config.toml
bias = "all"
tie_word_embeddings = true
schedule = "wsd"
Each number is 128 + 32 x the weight over its row's rms, rounded and kept within 0 to 255. Layers, rows and columns count from 0. Numbers have three digits each. The size before them is the row's rms in percent of the matrix's.

# layer 8 attention query, 256x128, rms 0.111, rows 0-54, columns 0-127
105:057107120179141137122193141102109127140174116087124153150147111127118110138085117145121126111120163149117134130065084173124096140136152132160140138210130090141116096123143109124082038135094147120102102170115111124159170098123080123100093138080160100077022107100150110176106149199083116108127134154158146106162105156173177113141102160174128153120118125097148097175076193118166122097083
112:090091116122156135122109139121151122100142123130114138138121104097162128130130133117111095133119078126211142116223174117164110102141130122135129097160163135154054108133157106152144121082124105151154152129134142037117121146141145127139172116112037118154083178076149066157126149167203124163124095105143145164133114136122089083136124109190119130136152182180180212201103136101110128094080
074:092180083118155194139100208139167126127122136113130150175110136157120144138148143140148144125145097150125072119112091156124121201150163138104087101189121117111127124165135101141050147153097140079137171114151087105115049118162151111189144116133078128109103102109120121157151127099123096069186156107167122143125121040119078143131083146101105182159086144122182126169101174184087122164094
107:127120164186117120126197139124122135161123100153111122128156090071089141169124105145102179114127174121081137153047115101079140122136142125118147151185141078150160130158134123118148092171130128088058125131102161152153139108114137130094057105075181120093052145105166175182120110156098123155065123100114178084134099126120113056123159135125089130094164109102144071146118125091180089061163
085:115133151030092183145124152164148127127101093135113128126128098102148136116130188104118134176112113131137133137171162120106143120132090094100145119160113149108119157125142151098171166076143083169204159163138146118130096157129162114110133125126094196142185167112129147085121135091174155134107131066113090121118170082116067118135144120102124102175190181223129184073203112141105154073143
086:151132137119123097128105028100090109166147105141142127114125178136087070086086067133126089123112096122126133148109180118120138107125139121133130155095159147098148131090184120168067163142120132126055142069115156166152235124102121140141121098149135131204153106128080137071082097174144144148140101148111134138119128235166126156118163109091125064093100124075134142134103128116136163157132
105:190109130091155138125141123120177153095142142117108144157118109118065138145112137144121129121165156136129111123168091183144128157142194131091107128088098133131083173134200128083084180102132150079109130149076119163129116099125192085143095149132122144122120077136106151195091177155008117134142116134104147077133141150101108057106098121151141114138046083140137071121112175116086117171087
086:124131114119091100113122030122100083155151103182089124150136131174155115107135110096128090104080142106154168131130170094136152084108070089139089138069131121094168122063176128131158161130144146132093094069090135129148201151120071168078147082149153119144189099110082126083102088104140168158106102171125143136112137212144157142090157134092161122110160097076115164129193111123125155158139
089:132128111160138094135108050116050136110140109142105109133130126148084110084069073162113096126099155159137143096108178138125119094158085123133151177097129152137091168098161099137114113083184135141077102124102130181151229147089101115110107143112134120149132146097088140108120135156088130163146102155127128156168088255160194088148126166109157072100097113091135121164116132102151138157144
090:135128140131159088117130067101065074148156118127131129127122129140088081101095086151150101122116144169112122117074147146155168145139095124143139146095130100098166148122160150127068175154148156084064115089105114175175212131069050149133108145166162084159107094145093139067106117138106121156159084164129143166132110221171163150118162127078142095079170074106132127178145140123150160151114
089:129090109094182179144076093158127195093112104108128111066135179161110139106193094156113093140115143138157124086075150141112122107157182168090099142118117156152075136159133112147090125074119171125171084139138142109140137145157163115120188197105028159161151169181120108104156143120143137167167149173133078111132106142119124121102091087149143109148036119078098123120149166119133140175132
100:135125138217150155145079152080129155099102157081102041178088138097119148099120134106086128170101152117140178161112171080133086137120123118143128117152105098155117103161115097166139104074108142191106107117123151096137103104151141121142183096130104107089043125126117175159156101197104130171121183137140146113121150149139093133154159095087073146132153147175173129189144101053149073092121
116:092105140101143170185134126207135121132126093110113140093141133117111151180151085158107150107140122135060109147101085139107168141139187171126177170145135153166117154158130144147139113172138149130179165137159147164099160091133115138109056173105211113136094133139162068133069135135114107098041109152140155079101089116123118119109071169159143114138111143118083045061081127172107104106123
109:137104118121168126134255141054098130124117124141075143118111094156142133123082147154139103101107127135139162155107110100075093173104122084119139101157127116127158086110182119076112065155102127134058121121151145135123144127123119145089064095077179098159105134117130089140124107223147101170145118136089128178160148132116138091123109121178135129080107134101132133152106166190180073066138
093:147117078104170089166181146137117104124132085136092165142100134133179117095086141131097098184155101150102113104092138154083106147115112152133141094163080171197149097134095181093129129142145136132191153108151117084120126120157108121132068100138169131143132164184081085019117161150174097144195145127099084158134134116169107175126141093128109107082184104190130157132129110171110096076171
091:096118129160099128120110145145104143159121139111108089134113133129169147127117202068135122176138117110132119165150123074147111120116076156132090137135137145106175118141078123180180165108135134205156120079137097098095120173136079151176139058175158099108101104127141118154112065067173176099122160120130159130132098112141107144154202140047059182145195118160141165151150056094117130102115
116:181165101063081174176117120122154105102107157175137090133110082155113134108110179106136095166141135124121133105192150107093093124108057106130102122098165148137151113092161091094140109109151114124202130130173091118085067132134193091132108162160054142140175143125084126113130095125157132157159113131101077187094171096058134161159145118106169148163124125132163189084171071143122162150121
090:119165162118116173156144185147151125129078125161113136115120104122170163127158196105149111143150087107113090162153109065134109167104120123138123118204122134105172085125104178130119137143112111160186139084155106097098062127175174118155110098155124161145148132141164126105125075097212110118107145043078124131104128046111069147102138117091075166160178161168133163085151109176126108089134
104:110156165141135174089159151142142125142111127106147125144108100136113153168104127145118227130127140154081094144093092149138123198132165163091164121184124118083170158125101138125058160173048118081098156145108136194101125107118122124139142159130200112103088081098126121189138131158076088069074172098182156124098161086152102149112054127121139145120125133108132090126105138143112095199104
085:164140143163084110123177086125129104123157121120147123146178096132164154097117136151132127087100138108114182100035141133076127095128085109108150113197126051186174099120098150080125068126140142118112098149137138129136176091124126099085138195118116109155101162142185133155191093135104115195100160151072101074133113146119138101071136113123144121095154115143122092124190156126197068087156
103:126128114111162161104138110125099160131100126071119199090140151122133128139118105162126133129131151164109075126087084163144139169124175127147099137110112219120122129148149168116052120174157154116090131180132138178116137131156149129147091134130144149166145120146094112143107167173087158103159108142147117109134148119139142154138029130177173099114052106061133057060051165202112137116155
108:115122098140158121105136145100105122091107060132101163138125154136128123098110167169131117076154097147118124145092128150163121188120196147123132134191092167168139086147149159100052087175122131126117148129161169123143169096142130117124087067089138116156086126130102057104130146231126050142149149116097130161147107148142099112106076102186097114103107122157144095171082188180140067085152
112:164147123130111145177139146110147107176086127109141097114090146135149160089139166117143150213071150123154113125140160113104130155073110109166085142076132210104142115106112152148152119115165101129154113106167105136086085146124189131130110093147152153141246114151118163065128109149170153077141115141075080149129175089092125208145120113089115151111147106161112160054155080145131150155162
091:090180127123119165145102134108098141088120132081149156143131088177137107129075106129095094151153168142115081156076073167174075109120091169165056166039148182082123152109121079160095114110127117102173091138120114145151130166118085108168134152167148126094141076129091134098115171113053166057137163159165116123153109129172146183144127198101141145137067103084127138107128112116120141150119
089:114135124136141159106045123156180113183142092088133116139111131108124197141169126135098135171084136091210162111133143125128124084126104106125143131117125092143135170150061160140161144053145114178143141124111136065162124126091190120127142090112060144118121123066169158123169119118124148118103113117080162101152111126069101115146154112027094151133140153235124177148130112116137157149131
123:177178085085069125178150137091159057162131124157135131139128080113143083100136143130125140151093128136129161114126113110133175119062085068175136112071126140112152132074144154109145114127166096093122157109128082085113080118134160132134143129143115117164210166170125162064121107080194129133138104123117069172126130104082159197152159133137120126130175124137159214096161102163184160134154
091:083133100108164153186137229141165164100093119085115122143090161154126117179154151141126146143155102169119069115145101161123131173148171146131122113181116108166114118143106118135129134120113127114170141152174096104115043111179182140211095088139135133086099106140124110113114142131176068058153164110121134135135089033146080150151106146127098170159088156156127106132077147184097118115104
114:179157128085098157200149144131198122172118120162113118087124131124121158135168137140148126156074117124149129117169138110106178139083122111143132128108134154144143146107127128096163135099173142106127140118123098115088065148129207123122129136154096139156213141153165127126092082101173154099085072091074082139095172062018118152131124101107149154122137158135094153038147121187103167120140
113:147093103082174120177176135086123129095152127119097125151106098128135056111103114134155068160145109144183137098187138151094156173140128068146133078176156104158098142158224143113123153107158127114118123128110161068135125122133159096178114095149088114151130156135136110128062119125160132172179085126085112155119118130109113093121127115139134124168091140146133204172081198195087169087067
111:168119090077092143153094138099169092118123190124143122162125084125150167089093145111139099183104117137163125133184137107115118091129075073134120106072155107137105159090124098128141164084124113089138147131124107072131097157118145076144167166166083149108152171134099204153113097091151194142160122135149098176095174123123144148144147145050131143152149110165207184114145096125084209176113
093:115070085170160058133164077126051126116146131096124127088121138110136073110092093167062059162120142157141126129094155110122109113186105124182134153144123171150091096150128134150122079105183154135077089141123150142125200173109094164165079136103129112142095156139105106110128167173159116162172088167112117174157080222170166117136114145136147095094123128106122154129078165144153140098138
091:115133080112143114141118097143060096111114102090117174095138147131134078172094088171109191100111111135095095100076116191105146116113160167128143139133082144155123116123161154099082116187133140095136167185148145130140203115139080130120117129103112135146143139190097128051132190147127108147178101176118088119167091182168135147146084155165157052109128092127096070088071122160137079113156
086:125088115095135123126128094128127129152141122099130164086134183144119101137184087154193154106118120107186125080158122171104172118122171109129103137135154119158104136143157158130147139103202119118102143139144109048101158112137181089094142102129054142206203202139181107167124128119159156133131068108070102120116100110104119095078081104165135102120085133144089129101087177177130175083081
097:158169115138164178140136107099095145131082125091112186117128145185120101105136100158143076138116141163102077147063122129124125170139143170146076176107133187144131121118155149142064107123175142118128081122127123136122126144151148094146068116165140147180189082189090080138135111177103133117178123153087108185141156137107130169129070113134153127122028094060128096084064141186110133111109
109:091132161170199134123167145094085138146147090055132163145131150136117137134096084145130132171113150139139053122031104144118125146150154163113091134188107141139168130121119121175043153151096115127086095135099118153162189136123069150152101107126189117101094068114131086127113084189073147060124106110136164116119154148163106136120114156077122133093091092100125098191086160143122152120125
107:144095095110138156169161143122159118092098131156095093116114103103137113142146154103110089159122107131156160094199147139126164134084120094125148104152126133169089099147180151112185103080176160163187131119141147080108082097147188126179157138143051116192135155149139109099156141113177098224171120145107048145135121092074108115142145095180139113138128207161102156115148099126135101070121
115:154127102152100133083138104183120151128109105098121158115144142142088126109139109180123181089146145138094087159044107159166120140136190145111120153089119150135137137121125170080077156189150114085046101144113141191147164127102110110137085118097173140129137081135081106151110123177042115092093114114127155101124146157137183118118062145151156123089107092084135036091088181143124142176130
135:042111149167183140148087131188124165099143111104123132123139142108118127196156108125109160084141087139099130128111119156171163111144178164116148113199138075131129130185122127132118117154082132163129157137136192119174166127130100152123159126075127127112022116066152095115113145154092093125097144132209154088122085134152117070110118156193115107157117181125118058168081131114129098111112
091:124123140104114171171085106159147087161090054109100151083104168118110094109169137106162133138106101123140136099143117145179149089099174133149094125142125173138091101120083150143110172141190098131171134105149113074099126139161159094138132106128093157199242168179152094115093089085193142097125086093141083108126118097099113186121078139147128105127141147159097139072145139163087196138132
112:101131186159158168091121113192108177095114081105113137118146160119134151136156147141100133099136140125138099116041126103129076111164148185118155153206088123154127102175122100124080091121120151157143107149129154144160172124138125137109137164079093152138071144135193102192200108172047100176099168124101133084131160136128085063092108087126130107123126150095121084141154129104159058101155
098:107085145130162125044096090185070122097177146116138150101156153120105093141095075100092136123172103110131103131126151120145076084180137161078168125164089123148093126160121081168075163148070134147139127145118190136140174131121093125132149151142105129134070133091096125149160158185097115189146134154211160140094153182180091088092133098109153089133126122104146094188100113080090153162134
114:092137163116218113104167147138130148142144102104127165156115129134111082171092096110126129128128102143103111156131105167138162126144132132135124110139093102131117158141101159129092222163090118145070101152074139164143152137113060151201114087153185093082101040105148123156074104127097118075116137118151191088128100147154126090147075167086170126107103115115098128192082152122090149179075
110:158142076170106114078193147082120101157124125120163159127125153130141097126075139139152122165128140143110081142156102144128131189091142107190077144075146186068187126058124124101088151146144105089081144089109103198114100153111122146158078083151202135117193068122094139096119155156110153064163113160132124183130157131151147182151100147126138143101122100106144141093098158146157134185161
106:145179139177086113103110103163139112153093099186131134109167112117133162152181161142098170085135126135062116161104131073138117098099131142151147164108123121136199123117084170110170080150127111147139141101140120158144088153110158172130087106107168136131153112110147124104170102074111062103019148094103163116142125089077147115129151128130107142102160148105121090079186071117203074087185
091:132144139116174112186164138115135134166091083073084135097125136168172130119124077145143094184076113141136123126121101164079153148121128116190100107125123168142148129158164181111152177123199134125090085131119129093122130133146138131181104040136169157187211136165168107082119101127174172122139078113073047086134120140076125129141105130101107122113119108159089128085133156176089102092165
090:170076143152119105108131054155094102134197103104139138093164107081098091083112101132126130101104135114181181090089161114115144085132106072130158110120141073145098118094119124113142100105175094134071145111102172113150190126105140101082151193112021121183131229156169140135103118113110141199144099153100119135123132165148135116098155117113150088156156123125131150157151155075151158139122
081:096104129132177122094147084184115120085182077128152165054158165126133099156130062169113131093130117124128144082089123121113170089168158123103191108149085061173105091160113158080102107129133138101070159144095169122173179148136122120142140188105045095146111158175156069112137131102174118154140088146111118115141122132133134111094097108187176094129089151078114150132106168127190110150126
128:092145095111050099108101116127122107118127123172144138166123130135162095070137187115146116129144130128168162110177142105134108102111062119128130114150117142126146106089092139129136119069153100137222122117141104060135099174138130135104164094111072155133156168152128113059147172093193098150176107109120096176132138117132110172150179087141086136113202126202140221140186106108157134107144
082:173093146175134073124179034107089089124134118132112112109109151125152097094118094113100139120109135114153177119101158104128138074135101088154145149128110120147117129125164159132147142095140115206094119118107182140137244141103117143105123111137158089174171140141146107094139121166170102181135100156100135145122124251131146122116132093114126058074172126128084157154122095073157138088152
106:147160124081097125190137149120141104120116139150111085144120072111134126093116202105094100151130092127110191133186166116143129109094087097123142112120086117192124093092114172103187152131153129139137142131163131100100098107133138137128197108133085115153179130150089139060157129108187114181146168128104080153120164103071105172143153072112134106108179198206138186082157076139095138099155
111:074085171144164136115054120165120228089110131076113126105094213144149173123169177137150121125154108123163080097136181113117102143150167175092107117211103164117095100162127136142115117101105135168147125135135149145166148179155171119103164094099095160153104111114146092142127119180154117123151128098126126123131149119146072110095089080094127107180069142159078101119071148128062104138112
089:161148074101095160156112132107195080145094114186147109146112113085126141131181152118170062141130120115138091124218132103131146162104141079137109136069152152076099123112138103148107102088128169116184163075163071106066028116138188125128123134148100142155157138181162112138106159096183129091104072144099121152131135065085125138144122119197106162148128121104146145098155125163141130132121
079:150087114094124107138100034074112127134149118153132086130124125163145101076119086152152075154089166118183172117131198124109153083118079096110090145074130129138110150051165118144138134062141139097084105081099121133105190153115101100075148117155110108170139111160112139106088083114105179193153092153110108144133159196139177149109116112124169098129116138080128168159176150122075170141115
110:183166136140150134149193115070115118145139126104118166123114161170133105094123104130170089168130120153120090127108145128090130189132157133147113130155130167097174146138176121128033152130141121087069106075109109165109123148112158127169061092197183150152165095165109117086078081185120117106158087110097155197088172127127108134103106076089156119129094085087110126117093174187102139145097
099:082140165148094158095071152118137132109127133062143114149133111082115125124103116078128092131108133128154128131157156099193102105160124105126119106145156098109062125111152057185107150109097110123104146101079148096155138153116158080156218170139049133125058134078135137196168117151142166140111135117191152150110176124139086141131118110110150137160111174137183155181122119075122171194070
# layer 8 attention key, 256x128, rms 0.115, rows 0-53, columns 0-127
105:105137125106162123116088165103138126105070069124175121124003153110136108149142085231137109131121100239113139087129146137108123167139115138132147118151111125128054096136150094143141147107134144134145126162119132128176108135058113134155210104121036116092167117155142115117184148140131107093148130151102140119156160074149107107158084111150176151141164160128111124146116157110149139120102
106:151105123164128145117145110124146161108159115132043151141220133113155133168147130118144096115122074021196133192153089113151169165143157130053090138063113124156110103137113157110127141117096145127161132086156146127144110146226103150151134077102171156128172117141125079102097104114158142132182149122123121102151149112081133090152119069190157095179118148120107117114105155099107102101134
098:127156141138128147120139157142162138117145182108066146082255111143161137127146111067102129139098088027182104194084135104108131093096156131112113123076122117173156105162135126123150110128132129122148100075169136165095131140212182111118148151086115162195164124085141109151099064123130149159124122107122154111164150089081147152122132110125130092142115118129110084115110139088094136135190
096:098131176136135122069095174148095115151075114120119084121020156090129130149117125159126125109147136181059131134087111110137179164135118142126171116206121073084120156134129098132103137130093127147167120124103115186138190113024109114121125115120100140040092125159150114142130143139097111106106137130185183165130129132197132132135128146131140086112144131147136075174125145102124194143066
095:138118091136107099111125124158135120129153166107064137084255112109111148142157088061123132104124107027170120175095120131114150153079125117097100142103130152173162134130113158106098131124076143144147102098196127159053122160213148132138107103120120147127136116136135139156098129095117198196136132132169139079118143130119133120107158118105101111165121071125154089100119112136128102138122
107:134113146105130114170132094108120134125118095155206115145000134151103122114116177197133143148162154255110130034176132130125100154164116134157157138129140133075088145109130146110105123113175114103104156132087103094157109114025120145121115151142126100100133132165126147107168171135141076109125119143111101171108084147142098108150141146138132142116156158115137178160146129138126118132089
098:097092109098153099110102149115102164116109109119197109120056077074140131104128163201137111135121112255127119053120132133141116125153149140146189122116100156133080167145096106103091136107086108102188160146120136182146083167088151125175152143120155145103088145144097086090141184119150106147121104152098108127087165118146148136131107108090167135151152113139107189144101114148110107208145
096:131115122120133142153122078128106095114099121159192112143035159137098122122116160135148164131154186201090142050189126118184088158173111120158149120155141092088120144075130128109139138155176121073085173119056117086175126094012113140132115156156153074098143137150143151136155169139123092122107154136113095158072105161138097117143111143124132140087138146115133183163164099151145154113093
113:115112119086162114141114111113123138120118090149216131146000136135121129119117126193144118130146135255108124043161125156132115168167118125175157137131096125075071145101126132105117124118117103127101160173106119098133094101064118153133125162156121103096128106176137137137168189119133091098145124154105092149110111137149108115125118127132144164115153126133129198174139148154138133124083
107:122132137070140117134124128097099119106131093141231118133000121125133116123117141200114156151163141253099132043154126118113101144160116139147159144164110130105100147118130151129113116120136095120111182162110091086139088093063109150127151159146117100101113135147140156125183182130151075107132117143100090151119102115147095109135115132150173167114136155119106175156144116125143128119108
095:140099108134124106166148073119117171129139096126181123151084126107107178107103182176151150152144100213109180070216097159145087143167142131152093113112178116057117100106156155094148140152165103084082148154108144084143128122100083156100106106106158091156078159141089110103145165150136123120161126121111077186097055128128139122131111141135129127104131141112155202141100172169060164088125
097:188148177099151127065118158064146153135136137130084158118195096145137123092129134141157082089120087098083068161132094166085123144137123149154120112086116136140084095145104149142138106165039122126152143142176141167128106151193140096145142111159136158149123088076150069106149105132160096160163145062156200061171164097146122185113135132177159103114111137198116087135125166102113128134105
103:094099123143151134142104109096110110213120087129130118135015154090093142106181129155148177098139173172148122115156147128143146192139132131165190110177172117093150157110126113128126156073127140171119106188101148132149128144038131133104143159087102111140126171161123120123122186126021177122105118119122135174138119152120169074138135146081093130125135063102129110139081135123083152097115
102:147133123132161146144105169122132105101118110138193089096005196146122170107137161181138136136125141211142166082130184121074164170170125113104155143165114118123139090100125160120072178153132108151079100143121098135181112109127171134121111071107106129104182110158156130144138115124137081127157190104106144146102168030117133135153087096124117097140128163090126126136147160183150104167134
086:116086080142132151160138120122143078091165149120182146130148092110116129155138119092116128141117141112130131154081165167082123167145109124167145146174165145160138132107068192123106255131118117165114102159188110068155077060211138110124107097090064130117169107123132192129161128098129130142152117121126128146161143064133103153090134079146120143085110130138132108106150115137127031110102
103:154131153145110181082129124124138104146112144128057130115245159142108124115128105035134106110117133005101048213086125142106139092093134129111092121103166089144140129129120112156152133157129150105111126092138142167135179132173130094143125146134130173164161104119134119155064066121120172131125124078181162094175172172124107132128145148131149120133107113135122095108127105094154123143170
111:149114113139090115136130132158134127135170175105072145122238103134141156124151146060115078137104137020171115171066114129100116141109123121144088143065107163174172097110120141113137119130099111132125110084180137140087127150255174115122121121122143153167137135158127139125123067091158168157120111118126133097119154098103110132093144094128095117114148111123105119104168080157112092169157
108:137123148153100154135139136143140113131137173126068119097255142133117140133136131043128116108111139000166099228081143100115130114086143136086103116102144126150179118145122141143130126142129159159124105101147142179106156153207156093113127109093134153151148135117126134151065073114116180162120146094168151091173144119125144133131149128100107082136114115139145068102114108110129117149159
099:088200186102143164102108185136139151100099145113127110132154082153149135107167129208132156114120110155157121130050145076091089141117119143072168105093071118187136150176124126142115079080154146136176096156154117173103107151119179126131149140145102146145152095077132126143190145125087114137125161137133172106164135077129145138103135105113126140143100059125097078135126116039172092202166
096:155122136126142110151125100120070142133068102152188092133061184128086140146088161175161163133144147167096169074158114116182145179152123134125133105216131091075123073098115130116139160170157110128095147159116144124193171100040054130130109087137136072084112148176099134111122146166134113086101161120157138167105115178173130127148098188128112125078137169141153139144148131157119161103109
104:157148121115147122195152141130173117124141038115189085095025103106091105100158180221118178137125143244145185067122148174099143155155135138172168129136114143117144144111149113129095128110179128150114137150102110117121112106065156141093117148102119105166117131152099167116141172119103115141177108135081072163105104104095144132125112133129141138131127104094125171140091139183091134120124
104:098098125115183126174141135118157138118104086141180137115004144158131135124138165208161112119149084244123130102130192130090141181185101134102197125138084111107098120142118160119077208135121119147104126173128121139190099119065139112103163088104108116123190124129111122133151170109134093157161154111084128141128110087128125121137103082137135130153121164107109113137138149156140111145081
108:190155103104066132145148167134172102138164153106084146114234101151146151120160130060094128128109156067115106173066146146067110101092109145152079145078096147195171152149098149114135120146127152141123118134178107104080098102240154095124122140108120124175144128100136165155141073090128176123119135124097120111128137094085118185096146126130107114120101105131124098091162086152134104136180
086:114134112083096117107138124134176134156162083103145129115117139143168091131165103131134115134075131151134039094100135166111115185117142134173090149100141140161105119137133090145133056102190091114130152156125105112082110165144153093156185206157052171195132090131177168127174113096179145109142081141069088103145139103120076154135111132114140193101158071160097185104139123136147130178112
091:179166126131098122078163127134139153169127157140059142141232121136155115205174048086128105078130093097081064130156101124149118125073170168117114114096064128120114145178111132096151058114040136110146102135178133131105119070182141119164132171121172112124119110129119089125151159094103141128086158132177131137131110118116105105115115136195154128139113092163084109100137129112129123152166
109:136159097108112131186137164154131095150176135109085168130232103156146148123134127058107134171106166007168143165080162140106136092087107133149107153102119151154205117130158179129139138093094144135147113084149121124075125093255125133135128145145122118089129127125156168120135079120153165154119144128101126115116132078107121166137158111123115129099117127134124116119165084118156142095168
109:113146104147135134113149167127156104151153172108055134100240116144163140115168108077101130141095122050174103231091137126077139088080161138109106153093130152191161122163132124135141128122103128155127088114157162160089134147226151121121139128084100170191143132082142115154088061140126164146136114112138158102169169079102155146116133101121126105138118114119131079105105134110106125120176
111:137142115140079162147142155160154129156158158117072131104250102141134187136154127040091134124100137034163142186094121152121133111092131130119118127086097155154208130160113161101147133116100151143127072102165142159095131125239150123104099133095144142156109158120118129131082071119113190158094128117131141122130166110101153152112166142105093090133134098115125100109144096137116133138195
102:130125070126141110118140161150167128083146151136167165102100103137143147139127138164087121140103127149199153148141129132088139140148164135087152167084142152164128098112138165097118210093070131123145134105161120151153040096190092176159129089079145137099171167139179123117160124145168087153177094116063083139118180015094145114134130095147174123158174135134132171102100140141122109116187
105:167162108135114128098139131133124145112165207130071140122234081117131141116138107064122110130086141040182089143090080134139122119075120121133100130066105144175136083150135113118169118116095125116153142061198131143076081114250160146166106128143148145142149119138144161106118105107148143176124109131139116106166157105108109160079174084146127131117111108161117124120155106104141112137181
107:131111124109148124146141117094120113106135074153217145150000149145127133139114140202123123133143151251108146037168132145112124164159123143159167138140140134098068137112149143138119138112145111138099139172101124077134088087075096138127116128144118117092138132174153150126164153141135095112156134166098085164140094111156105129124101110164156167126149139106149210129119155157129106104090
106:136108102110147093191118099136091136137108087132205110166006124130096107110120147209150154143147129247114169060181136147142110152159101138163153153188144141103105131113142115121101139111153128131109137170094120081155129109051097154122117112149102111111114107150120173115158191150128102095128125126087079146084072144138112123152096152139114150111143144106125176157136133162125155088086
088:168095074143129116193152109139118128140088095135137103160083150120074167145109143161102155126123133176097201126173105152157152133148136146101088131112163115088147101117128115068123144146149172094123154099082154138168141085074056171096113102071185080096126174153075134120097144160130127102124141090114055170096116161117151082168119182149139125157128141095135173118093143183113180049163
095:153115102097135151197147150104167130115147067125193093116017112164130142082156193172122130143109139213123144100110158192093093155157125136185149111096126150091137102114148136099089117142173104129081131164118124106119119092098131143071131149091131079198131176136148160113145125109155116113153107119049059126113132087114128155148116125138134113105141122123146200128144113195081118149156
110:116147124087143118112118139138150123124081097122195109132000161172109089146144121212097167112134115255091095077137115131131095165132127160127159103139136138124095136125138091122123084143177112096144153180108093115157130098026141164126140149129058108140153106112146137121189163112112093108135127138110118139154110108131096102169098134151149105116140149132142149115135157113146142140122
116:150110105157119111142127125124148123120183126114079168111250092115124170106140130084139117142124143000193140190114141155096146137135141111111094137131123165139166111132103197111144167140077135153137115136164162152107115137250108131120148069086168156143124123141116101113094082144164156137134126120119145098090169093100154171110127117135114127131132119141140121082123132149061109111150
109:100141118098148126157135146102121128130107088133196119152000136137125113123111140201144149148146126255087155060127141126145107140163140151141183120155090119110104153121137117126105120116154110116121146130080099109136114129007125135114143168140135101107112136143122148126187170119108096126130119149114097163092100143161121131115118137120144142147147127114119159174131125158123135131116
115:075122147138159111103107095130131146132104078130106141146047132119144093117122080239148143102158078207171121107171116114144156176178136119110129115177140118097089146131163094142120113111105141103122139174106140131149115156024119149117152142112088128106140134123115083135151205156068108099167133164162163147097072128133166091129117142146140145148136118127116096161067161068126165100060
091:168115079135085115226168078138157116161123103121129129159166143164090143137138146068101167139147134100148157194122104146134136108126155135112096154060134171119170141111134175113154160096151160091089126076113140128103132087146064153054136121090185104155100176146083160130103112087136182130149143103102096139150116189061151144157156162123123084137105132123127139103118089148068163050158
108:140088160118157105123129117102106162130069088133183087121056163132086148172101157200181131121187088205101162076180090123168130195164148120112129086167122130066102113123146132108107113152162103127114132184108140089161168134019108100094142089107137119131099133152099080106151191119112116109133159121167141156105091156165149133144105166128124113117129139128151142153107164139081147138074
103:128101139123172101124122094120069168100104103147180135165017124122127092140094151197161148122149095197095150052186104122151095169174128131112158122150136130085065130100128109118109092123181097118139168137098112103145147133006132143149105126153143134131095123154116115100160176155146071116165107141139115157127082176150156076123128118140146145132142158117176155145112159117114151114062
109:072182128107140112119096148141135119080094106132202114105026124173148105148128088189116150103123154230106083090108138121153116125147167144144201124151095097138102177124157095138121082108132130120138151161106109164142085111029110193149154176125090132137143097094155093119199180121115108113119115135117131130150103086116135105165109112117166143158171109120118165138106133074163107168124
099:148180140082118148159144189131160107079169107113143111131111097167162109130145118138087158148105163163138130105078182154067108072134079160152151145112060154193135165138127095162112110108164131124144156131137094150086093090157154089146123154102051146131182103103163147140155095092143117160106134164062081103131169058097069169158125066126122166122120114108103126109156089149175073167149
100:101126197131097154119135161125129125183156144126045100109202134154177147138136102033163117144145157023131096183075128109120159130102142136132140108151095106113175169168123155152109098129092127156114098122105136149049180129143150083074126142150138122107097131123145089178099095098083194140085175142181159141095111144146135118109124144097088113130108108133127062160149090132119120147097
082:156154072132089147198186164112201112154134081131160128112078104163075129135119144112085178140111179175106113125120120172121168163097189142157091166145131132127190134108135185099143166169145128110051143160129108124151117060145056126100070111066132099143136143136152174099106110112133138102124143115079076144106170095100133178162133161109111092113125106142136153081119118160119142057151
107:165117118100160093156122092109074151123094079153206121169033142132111113165085151183117141128181138224099193068192115130160140152167103139119143134147122144084097107117157126111131126110121128105131167117117103080154107106066068157128100106133159107075131153158113148114177168150143097111142112142123105193097085176157113118138112169157130135101142171143151184148117155162115165086110
099:143137130125151118147134086130073128103098080148200097159027146126113144143101154201145159137156118196118209073199111136179125165175124153101148129171122128067125128097184141122118134094133111134107115149077131090168128103047077165098095126122131108101098149150108106118135180157128111102119110139113093192109066135149151105135114141151122122112120181118150172156109174145133150082098
117:142083108123107126149131119145154135106148155122080153146255134151166159164110101038113080148135124000131128198101123125103123109105115133113079138087136116153101132125108174132112157139115135113150129085151138086090132117255090099104146077167131135103150110124130145152113089107171166164134151125165102096128148121125120127120137114168139152133103147138122105119166124121147086135135
106:138117132119129118157105101123124115118099078168199128182003143145107122133093147195151140127152151247087148037178132120138101156163109126141158128159141115083099141109124161105110151117129129113107152148098112099155099107039089137122112102160137095083128109161123143125163198117146088078141138139114103152103099140155100100159109147147129157111137172114145186160163136149131115095098
105:141119105117115104149131109152116093134174139114085166121255114143139146114139136041158116125133143000178127153079127134120145144094150115142130147135095153147169097111096174134133166163112133142126101098136136122101118125242116146131123072143161136125107140117118152112078081131146119152121120110126172066131127126119115181073124119111092098123112104145108110110175105156105084093154
104:166109118158133126122134106115163156100097126140136124152117123176121139154124162208148083098147083247125154134184093130118108153157132127104097105040148136108075114122164143105072117155154142096094134170117147078145118156063110123090082090079164117180130140121063092139147176136069080149174157120175125141130078159111176093107112108145130129163113104087156158108069163146128101126133
106:129100137142099156146124134130143140160149159102049147086249107112142167100148132036096119120102133000183109205097135116097164062114115133110106117080148153151145111151101153120145134119135144163146108095153151167115124148224153092103129129103127145153151137114129112140078073102142187144112120124124139108135168108101139142123146101103134102141127126127114107109139114117100113131178
097:170123097105128111151109086120111125122113101148201105155001127113102144102101164192118136126164133247111144024181121151154098157184097138163130120111125109077099116088115142088139152135146104104092169130098136085171103111054083165122122143144140094108134141144135144113159170131123077112117106150098079155082124138140089114124122145147143138098161146128130187129130125166139142116119
101:155134126085141137149154185140146142086109114133208128135016082168161145108125160206094145158118160255143151115117137139078094119161110135133170125077133146146130136139140169108098118108153095110111133163107091109117083095102137134117112159107110109128146180109164151136180135119137065135123120151086073158148122039120123130172154090116138118112160152104162170121147091133127112178163